{
  "head_dim": 64,
  "norm_place": "pre",
  "parallel_block": false,
  "init_std_o": 0.0,
  "init_std_up": 0.028
}
Each number is 128 + 24 x the weight over its row's rms, rounded and kept within 0 to 255. Layers, rows and columns count from 0. The size above them is the row's rms in percent of the matrix's.

# layer 11 attention value, 320x320, rms 0.0715, rows 193-212, columns 0-159
size [112 113 113 118 114 112 105 114 115 112 113 108 114 111 113 119 108 117 111 113]
[[148 211 138  99 131 151 149 109 106 111 101 129 149 149 102 124 137 113 156 179 106 118 138 101 149 109 170 145 153 106 128  99  88 146 124 111  89  93 137 132 169  92 154 150 110 161 124 129 145 142 117  87 117 163 124 112 122 110 111 111 135 104 156 115 134 111 109 137 144 161 124  70  85 154 172 105 145 127 137 143 130 138 149 158 105 140 130 123 110 104 160 112 113 135 148 120 112 146 153 129 105 141 166 101 154 106  97 133  95  82 141 112 174 131 129  94  99 115  93 149  98 104 125 106  67 152 133 126 136 161 143 162 106 116 131 121  81 149 158 148 144 139 142 109  79 129 119 123 132 111 126 113 128 150 141 136  97 136 102  96]
 [154 155 118 120  98 158 116 163 120 132 139 139 137 133  89 141 109 128 150 128 158 101 117 147 110 140 143 139 131 139  98  84 136  91 142 110 186 111 117 153 110 125 139 150 150  61 129 123  92 136 111  90 108 147 121 102 144  76 103 137 151 122  80 127 124 124 135 189 137 134 139 150 125 132 105 121 160 106 123 105 116 128 109 115 126 157 118 127 160 112 143 112 118 175 117 167 144 110 106 131  99 154 150  84  95 121  98 130 131 120 149 100 116 155 130 106 155 113 121 144 151 101 130 108 136 136  98 154 148 138 104  99 122 122 101 103 109 141 179 168 116 183 147 121 108 101 122 120 118 141 105 160 133 128 134 139 152 113 153 121]
 [104 128 142 140  96 133 112 129  96 104 157 140 152  34 159  62 178 130 117 126 164  95 137 110 150 169 143 157 105 131 111 142 126 178 110  90 136 163 136 140 100 133 165  99  96 140 130 113 154 150 122 126 122  91 175 110 135 134 103 116 171 132 147 131 126 137 160 154 131  77  67 142 160 129 106 141 116 111 110 106 142 108 126 101 125  83 146 118 165 117 125 134 185 111 128 116 140 105 115 113 111 126 145 180 122 102 139 109 129 145 191 137  65 123  89 135  92  95 148  91 102 156 150 104 148 114 134  96 131 103 144 108 115  84 104 139 133 106 128 124 175 171 126 120 129 114 116  85 153 122 127 128 157 125 146 131 129 130  86 131]
 [142 140 160 112  94 124  99  83 183 120 128 183 116 112 130 109  85 114 118 140 135 131 125 164 148  95 111 134 119  87 138 143 103 114 102  94 152 120 165 122 138 114 124 109 137 147 139  99 132 142 113 156 113 140  66 122 120 125 130 132 139 115 117 120 155 127 119 162 152 139 141 163 126  75 136 113 131 115 155 127 119 161 119 143 140  94 128 141 106 134 148 158  90 151 114 119 156  80 104 130 123 122 109 121 130 131 133 120  77 120 137 139 108 126 100 105 149 134 129 127  95 179 205  91 135 128 121 139  96 130 137 135 125 137 138 108  84 103 124 152 148  99 139 114  91 148 114 123  97 127 133 121 126 118  93 175  94 137 161 130]
 [ 99 149 126 136  76 130 145 137 121 118 113 143 174 168 156 100 138 152 126 146 120 121 139 133 123 141 145 112  95 122 117 134 115 106 118 173 145 134 134 115  98 148 154 132 130 121  86 139 143 101 150 152 115 141 120 107  93 145 159 123 159 156 112 170 106 136 161 151 160 175 145 143 160 145  99  96 134  84 138 133 104  92 122  71 103 131 115 118 122 100  96  99 159 171 116  98 122 116  91 128 151 152 145 118 137 152 108 134 132 116 104 170 195 114 103 111 100 170 114 125 147 102 107  65 138 115 118 169 148 154 112 105 148 122 106 134 145  84 162 135 147  79 153 120 143 134  83 142 136 114 185 111 125 118 138  81 137 127 139 172]
 [118 129 119 128 149 121 148 138 144  94 105  82 174 138  79 172 117 131  88 126 133 128 169 140  90 110 158 166 171  95 114 106 123 139 138 150  66 150 131 106 142 112 105 161 125 171 113  72 131 140  96 134 134 132 145 185 172 139 148 141 147 126 102 146 150 143 176 111 108 168  80 113 115 159 127  79 113 177 125 142 104 137 152  42 101 120 118 126 131  99 100 126 121 140  94 158 146 125 127 120 128  99 128 140 133 138 128 120  97 131 138 165 111 126 108 140 188 124 100 152 100 127 123 129  96 149 128 130 152  99 161 158 106 124 130 163 114 106 140 168 114 142 133 157 149  86 107 156 164 110 132 132 142 128 118 131 146 196 139 107]
 [134  77  61 165 153 126 128 137 114 108  85 101 151 139 149 122 157  96 135 143 114 143 149 104 107 149 141 144 128 134 117 155 152 119 135 140  88 155 148 140 107 155 132 151 103 114 104 122 119 132 139 147 159 125 123 112 132 127 109 140 166 137 129  93 140 156 132 139 126 125 156 139 173  90 134 140 155 134 116 154 157 130 156 130 115 149 119 123 141 164 132 134 127 120 141 120  89 128 148 127 142 102 112 113 122 147 138 114 101  83 187 174 129 135 131 170 141 149 148 133 110  96 160 100 156 134 111 142 147  91 133  93 121 106 109 101  89 130  78 139 146 170 118 143 127 125 138 128 104 147 133 113 115 105 129 169  92 134 104 139]
 [ 92 131 118 138 127 159 145 138 109 131 133 154 126 111 105 183 130 126 160 151 144 147 163  87 129  91 117 151  89 148 136 104 113 152 103 108 125 160 162 143 155 109 124 156 134 112 123 129 136 136 121 168 106  90 107  95  74  97 150 129 112 102  83 158 162 134 141 134 163 146 124 146  90 151 140 142 117 141 110 121 130 117 174 175  89  82 106 124  81 164 167 148 117 125 141 138 109 105  92 146 152 134 129 113 144 153 100 182 104  91 130 151 158 146 159 140 132 144 120 165 131  83 148 154 101 137 114 149 141 152 155 126 143  97 144 160  84 108 131 112 108 157 142 131 127  93 123 143 133 166 111 125 118 101 101 173 163 135 129 152]
 [106  90 130  87 170  57 128 148 160 108 137 131 144 152 113 112 126 120  95 113 131 148 110  95  81  89 140 138 120  87 163 144 154 132  94 156 112 116 137 175 125 174 158 114 180 114 141  88 153 161 132 107 106 128 105 168 128 146 174 117 187 100 143 134 108 149 136  50 126 106 124 152 152 113 134 135 132 146 149 114 138 105 107 127  85 118 142 112  81 153 140 129 143  79 150 148 102 128 115 140  86 123 136 114 135 139 107 141 145 134 120 137 137 148 107 103 110 109 155 172 118 106 133 131 122 147 102 116 142 103 133 106 135 113 135 128 116 130 177 117 120 144 119 139  93 108 145 110 114 116 120 145 149 129 103 121 129 108 126 160]
 [112 104 102 139 119 138 131 144 108 142 143 141 174 100 117 105 100 138 109 113 108 141 115 120 197 138  92 111  77 147  75 170 127 169 161 133  95 131 133 113 125 162  68 105 113 128 126 111 115 188  99 127  85 181 126 128  99 127 129 113  98 110 110 131 127 110 146 111  88 110 139 146  96 103 133 147 125  88 123 189 150 107 105  98 114  92 128 131 110 108 132 129 144 143 135 122 159 128 121 111 112 103 181  90 132 138 133 134  97 150 108 129 128 155  98 131 102 114 130 165  96 129 144 146 153  88 150 109 124 128 157 105 133 138  96 118 139 154 142 145 148 147 117 126 139  87 117 118 125 154 109  87 167 143 112 167 142 151 174 109]
 [ 94  82 170 106 107 164 162 181 142 134 144 154 102 128 129 152 133  75  85 144 119 138 156 109 146 121 123 151 158 103 133 147 152 114 136 127 145 107 132 114 118 115 133  93 148 121 113 145 131 137 129 136 119 126 138 138 109 138 107 174 140 125 119 152  75 115 137 180 146 128 132 168 112 111 139 136 153 123 143  95 106  84 118 119 130 110 166 100 121 136 132 125 118 169 147  84 163 152 123 159  99 108 106 103 133 148 152 108 106 109 132 102 124 127 160 127 133 110 130 159  89  69 127 120 149 150 108 138 145 114 165 123 143 127 131 123 147 123 161 120 105 106 109 123 119  93 112 157 133 122 180 138 108 141 108  95 156 112 107 116]
 [120 100 156 122 155 100 139 126 142 129 136  97 132 121 105  91 169 111  82 161 103 143 127 144 128 130 104 135 147 126 138 109 168  89 119  94 153 149 127 113 133 175 122 155 128 117 109 116 112 133 132  72 147  99 130 153 142 158  98 105 149 124 182 123 142 139 124 152 153 134  95 123 108 131 155 138 113  86 119 100  93 172 106 137 149 149  98 108 109 130 147 125 111 111 168 149  98 135 127 148  85 132 151 175 127 124 129 117 129 110  93 105 177 145 110 132 118 158 125 132  77  94 180  96 123 161 105  86 123  82 128 133 120 181 135 131 134 112 131 164 130  96 123 113 106 140 138 133 139 113 103 129  92 102 110 123 123 155 157  87]
 [161 155 184 105 133 127 124 157 135 121 112 175 130 114 164 100 151  94 135 143 126 141 120 150 121 142 131 105 126 155 152 146  99  99 136 105 119 100 167 145 115 123 100 155 124 114 102 127 141 113  73 155 138 150 161 153 168 142 109 159 108 103  87 207 176 137 147 105 130 144 112  99  77 101  71 103  78 146 163 166 123 155 119 134 126 149 126 129 141 153 109  95 121 114 127 110 117 176 123  94 101 129 129 132 116 137 146  79 141 104 141 148 140  99 160 107 110 137  94 146 111 133 116 113 138 159 142  85 146 116 121 135 130 134 126 132 126 150  89 103 110 146 150 114 156 108 115  65 165 179 149 106 131 138 136 110 120 122 138 138]
 [128  98 157 170 148 125 126 107 163 163 103 156 112 121 103  90 137 179 167 120 101 135 138 113 177 182 107 121 114 135 148 104 168 123 138 116 160  96 129 135 103  90 161 126 124 120  85 157 105  70 145  97 118 147 109 153 164 122 122 131 114 122 129 125 133 181 172 155 134 110 110 137 122 159 132 158 119 120 149 138 107 114 119  93 104 118 119 138  65 131 137  92 136 110 166 129 119 111 100  93  97  78 130 141 109 129 136 134 128 104 164 118 101  88 120 124 158 125 145 166 148 156 171 112 155 115 108 139 154 114  72 135 133 109 140 112 142 144 127 125 216 165 128 130 124 119 141 129 130 161 159 136  88 140 132 148 106 113 127 119]
 [134 122 140 117  89 132 115 161 139 158 118 154 119 144 111 113  84 120 110 112 133 111 142 141 101 114 150  95 133 146 135  99 143  98 148 105 149 122 107 141 161 122 143 121 101 118 110 111 138 171 151 117 141 146  87 167 177 144 168 172 193 157 113 140 105 103 101 107 108 106 139 126 138 147 128 114 128 143 108 140 129 160 110  98 142 145 118 141 161 114 135 139 174 139 105  93 121 129 113 107 123 133 129 163 136 113 142 103  94 116 124 167 145 136 101 142 130 137 165 169 119 121 122 145 157 123 141 147 121 173 117 159 117 110 119 164 159 123  98 150 188 179 135 144  86 134 118 109  82 167 160 118 159 143 133  86 136  95 111 107]
 [120 109 138  88 104 141 103  80 123 129 110  75 124 153 138 132 135 153 113 130 137 115 142 115 131 136 127 124  76 121 136 162 126 141 101 120 147 155  96 121 130 179 130  94 119 120 110 128 146 123 103 115 157 171 101 147 137 136 120 118 120 152 157 154 138 135 101 139  94 144 140 107 123 124 155  92 116 130 130 106 152 137 149 123 134 117 140 115 152 125 190 120 118 158 106 183 127 149 140 156 118 110 100 140 165 170 126 113 140 102 132 140 194 111 104 112 208 134 154 139 114 134 133 143 106 130 153 136 128 154 114 109  91 141  88 115 119 117 111 144 119 155 139 128 111 140 153  46 104  95 113 126 109  90  78 120 103 118 145 148]
 [127 134 106 147 126 162 135 175 146 127 111 152 130 155 153 157 105 117 140 162 146 148 109 163 133 122 142 131 147  96 122  99 135 116 169 117 119 153  98 128 156 130 100 127 134 169 133 143 126  68 109 136  77 102 128 141  91 122 162 127 174 119 123 135 118 128 131 133 149 138 126 145 128 144 116 146 110 129 164 122 130 128 112 100  98 164 157 134 108  93 109 153  95 145 123 103  87 142  82  72 110  90 146  81 106 110 156 125 164 148 105 141 152 157 113  97 133 119 149 116 142 133 140 166 106 132 143 130  96 128 134 117 154  97 142 109 175 107 124 161 116 125 130 115 105 162 113 167 137 130 109 138 155  98 136 150 138  98 107 137]
 [170 131 106 151  87 137 138  54  98 111 134 121 113 127 177 120 165 110 110 126 129 120 127 152 106 143 133 144 119 144 117 123 143 105 116 169 114 138 148 107 208 122 132 104 157 112 129 118  71 137 165 111 112  72 125 100 108 131 143 102 148 110 141 113 160 130 152 137  94 130  97 115 123  82 145 122  98 120 116 135 146 112 121  99  97 127 156 146 153 132 134 137 113  82 117 137 145 125  93 120 118 133 164 113  90 104 132 136 126 127 164 188 107 118 152 123 118 129 120 126 118 132 103 135  98 144 137 112 145 180 134 104 114 104 122 125 156 143 123 116 124 145 148 103 131 139 123 123 134 139 107 139 136  97 117 114 116 107 173 133]
 [100 115  84  85 122 162  77 124 158 156 118 103 132 182 119 105 157 107 152 135 136 133 103 172 154 128  90 135  95 135 152 127 166 121 119 130 109 138 137 109 125  94 114 127 119 143 158 122 128 120 129 138 152 155 146 114 133 170 135  98 137 137 120 112 117 124 135 111 138 120 118  91  83 125 113 132 134 137 153 153 147 102 121 176 119 136 185 135 120 131 134 133 125 127 127  71 147  98 108 149 136  93 130 142 130 101 122 134 161 147 107 151  99 123 124 143  98 153 137  83  91 181 161 113 124 162 169 127 114 129 170 106 115 111 106 151 164 140 130 104 158 126 153 129 118 123 109 151 155 154 119 102 134 149 157  90 152  51 121 117]
 [148 140 150 121 171  86  97 138  89  88 120 134 121 135 147 129 149  91 117 112 128 138 116 122 126 102 153  96 139 116 124 151 126 126 152 169 157 114 147 149 109 110 100 107  97 133 123 115 147 165  87 119 139 141 109  90 187 140 144 121 133 128 156 128 153  93  88 136 139 170 151 137 152 100 120 134  97 192 148 105 154 116  96 158 131 155 167 148 141 138 149 164 143 124 127 111  86 100 109 120 121 109 139 138 116 139 127 135 158 131 143 143 159 148 114 164 116 118 122 148 142 127 103 141 164 155 135  95 105 153 110 124 128  95 109 157 171 108 146 128 134 120 110 161 119 113 148 142 118 116 100 142 142 115 105 142 107  74 113  86]]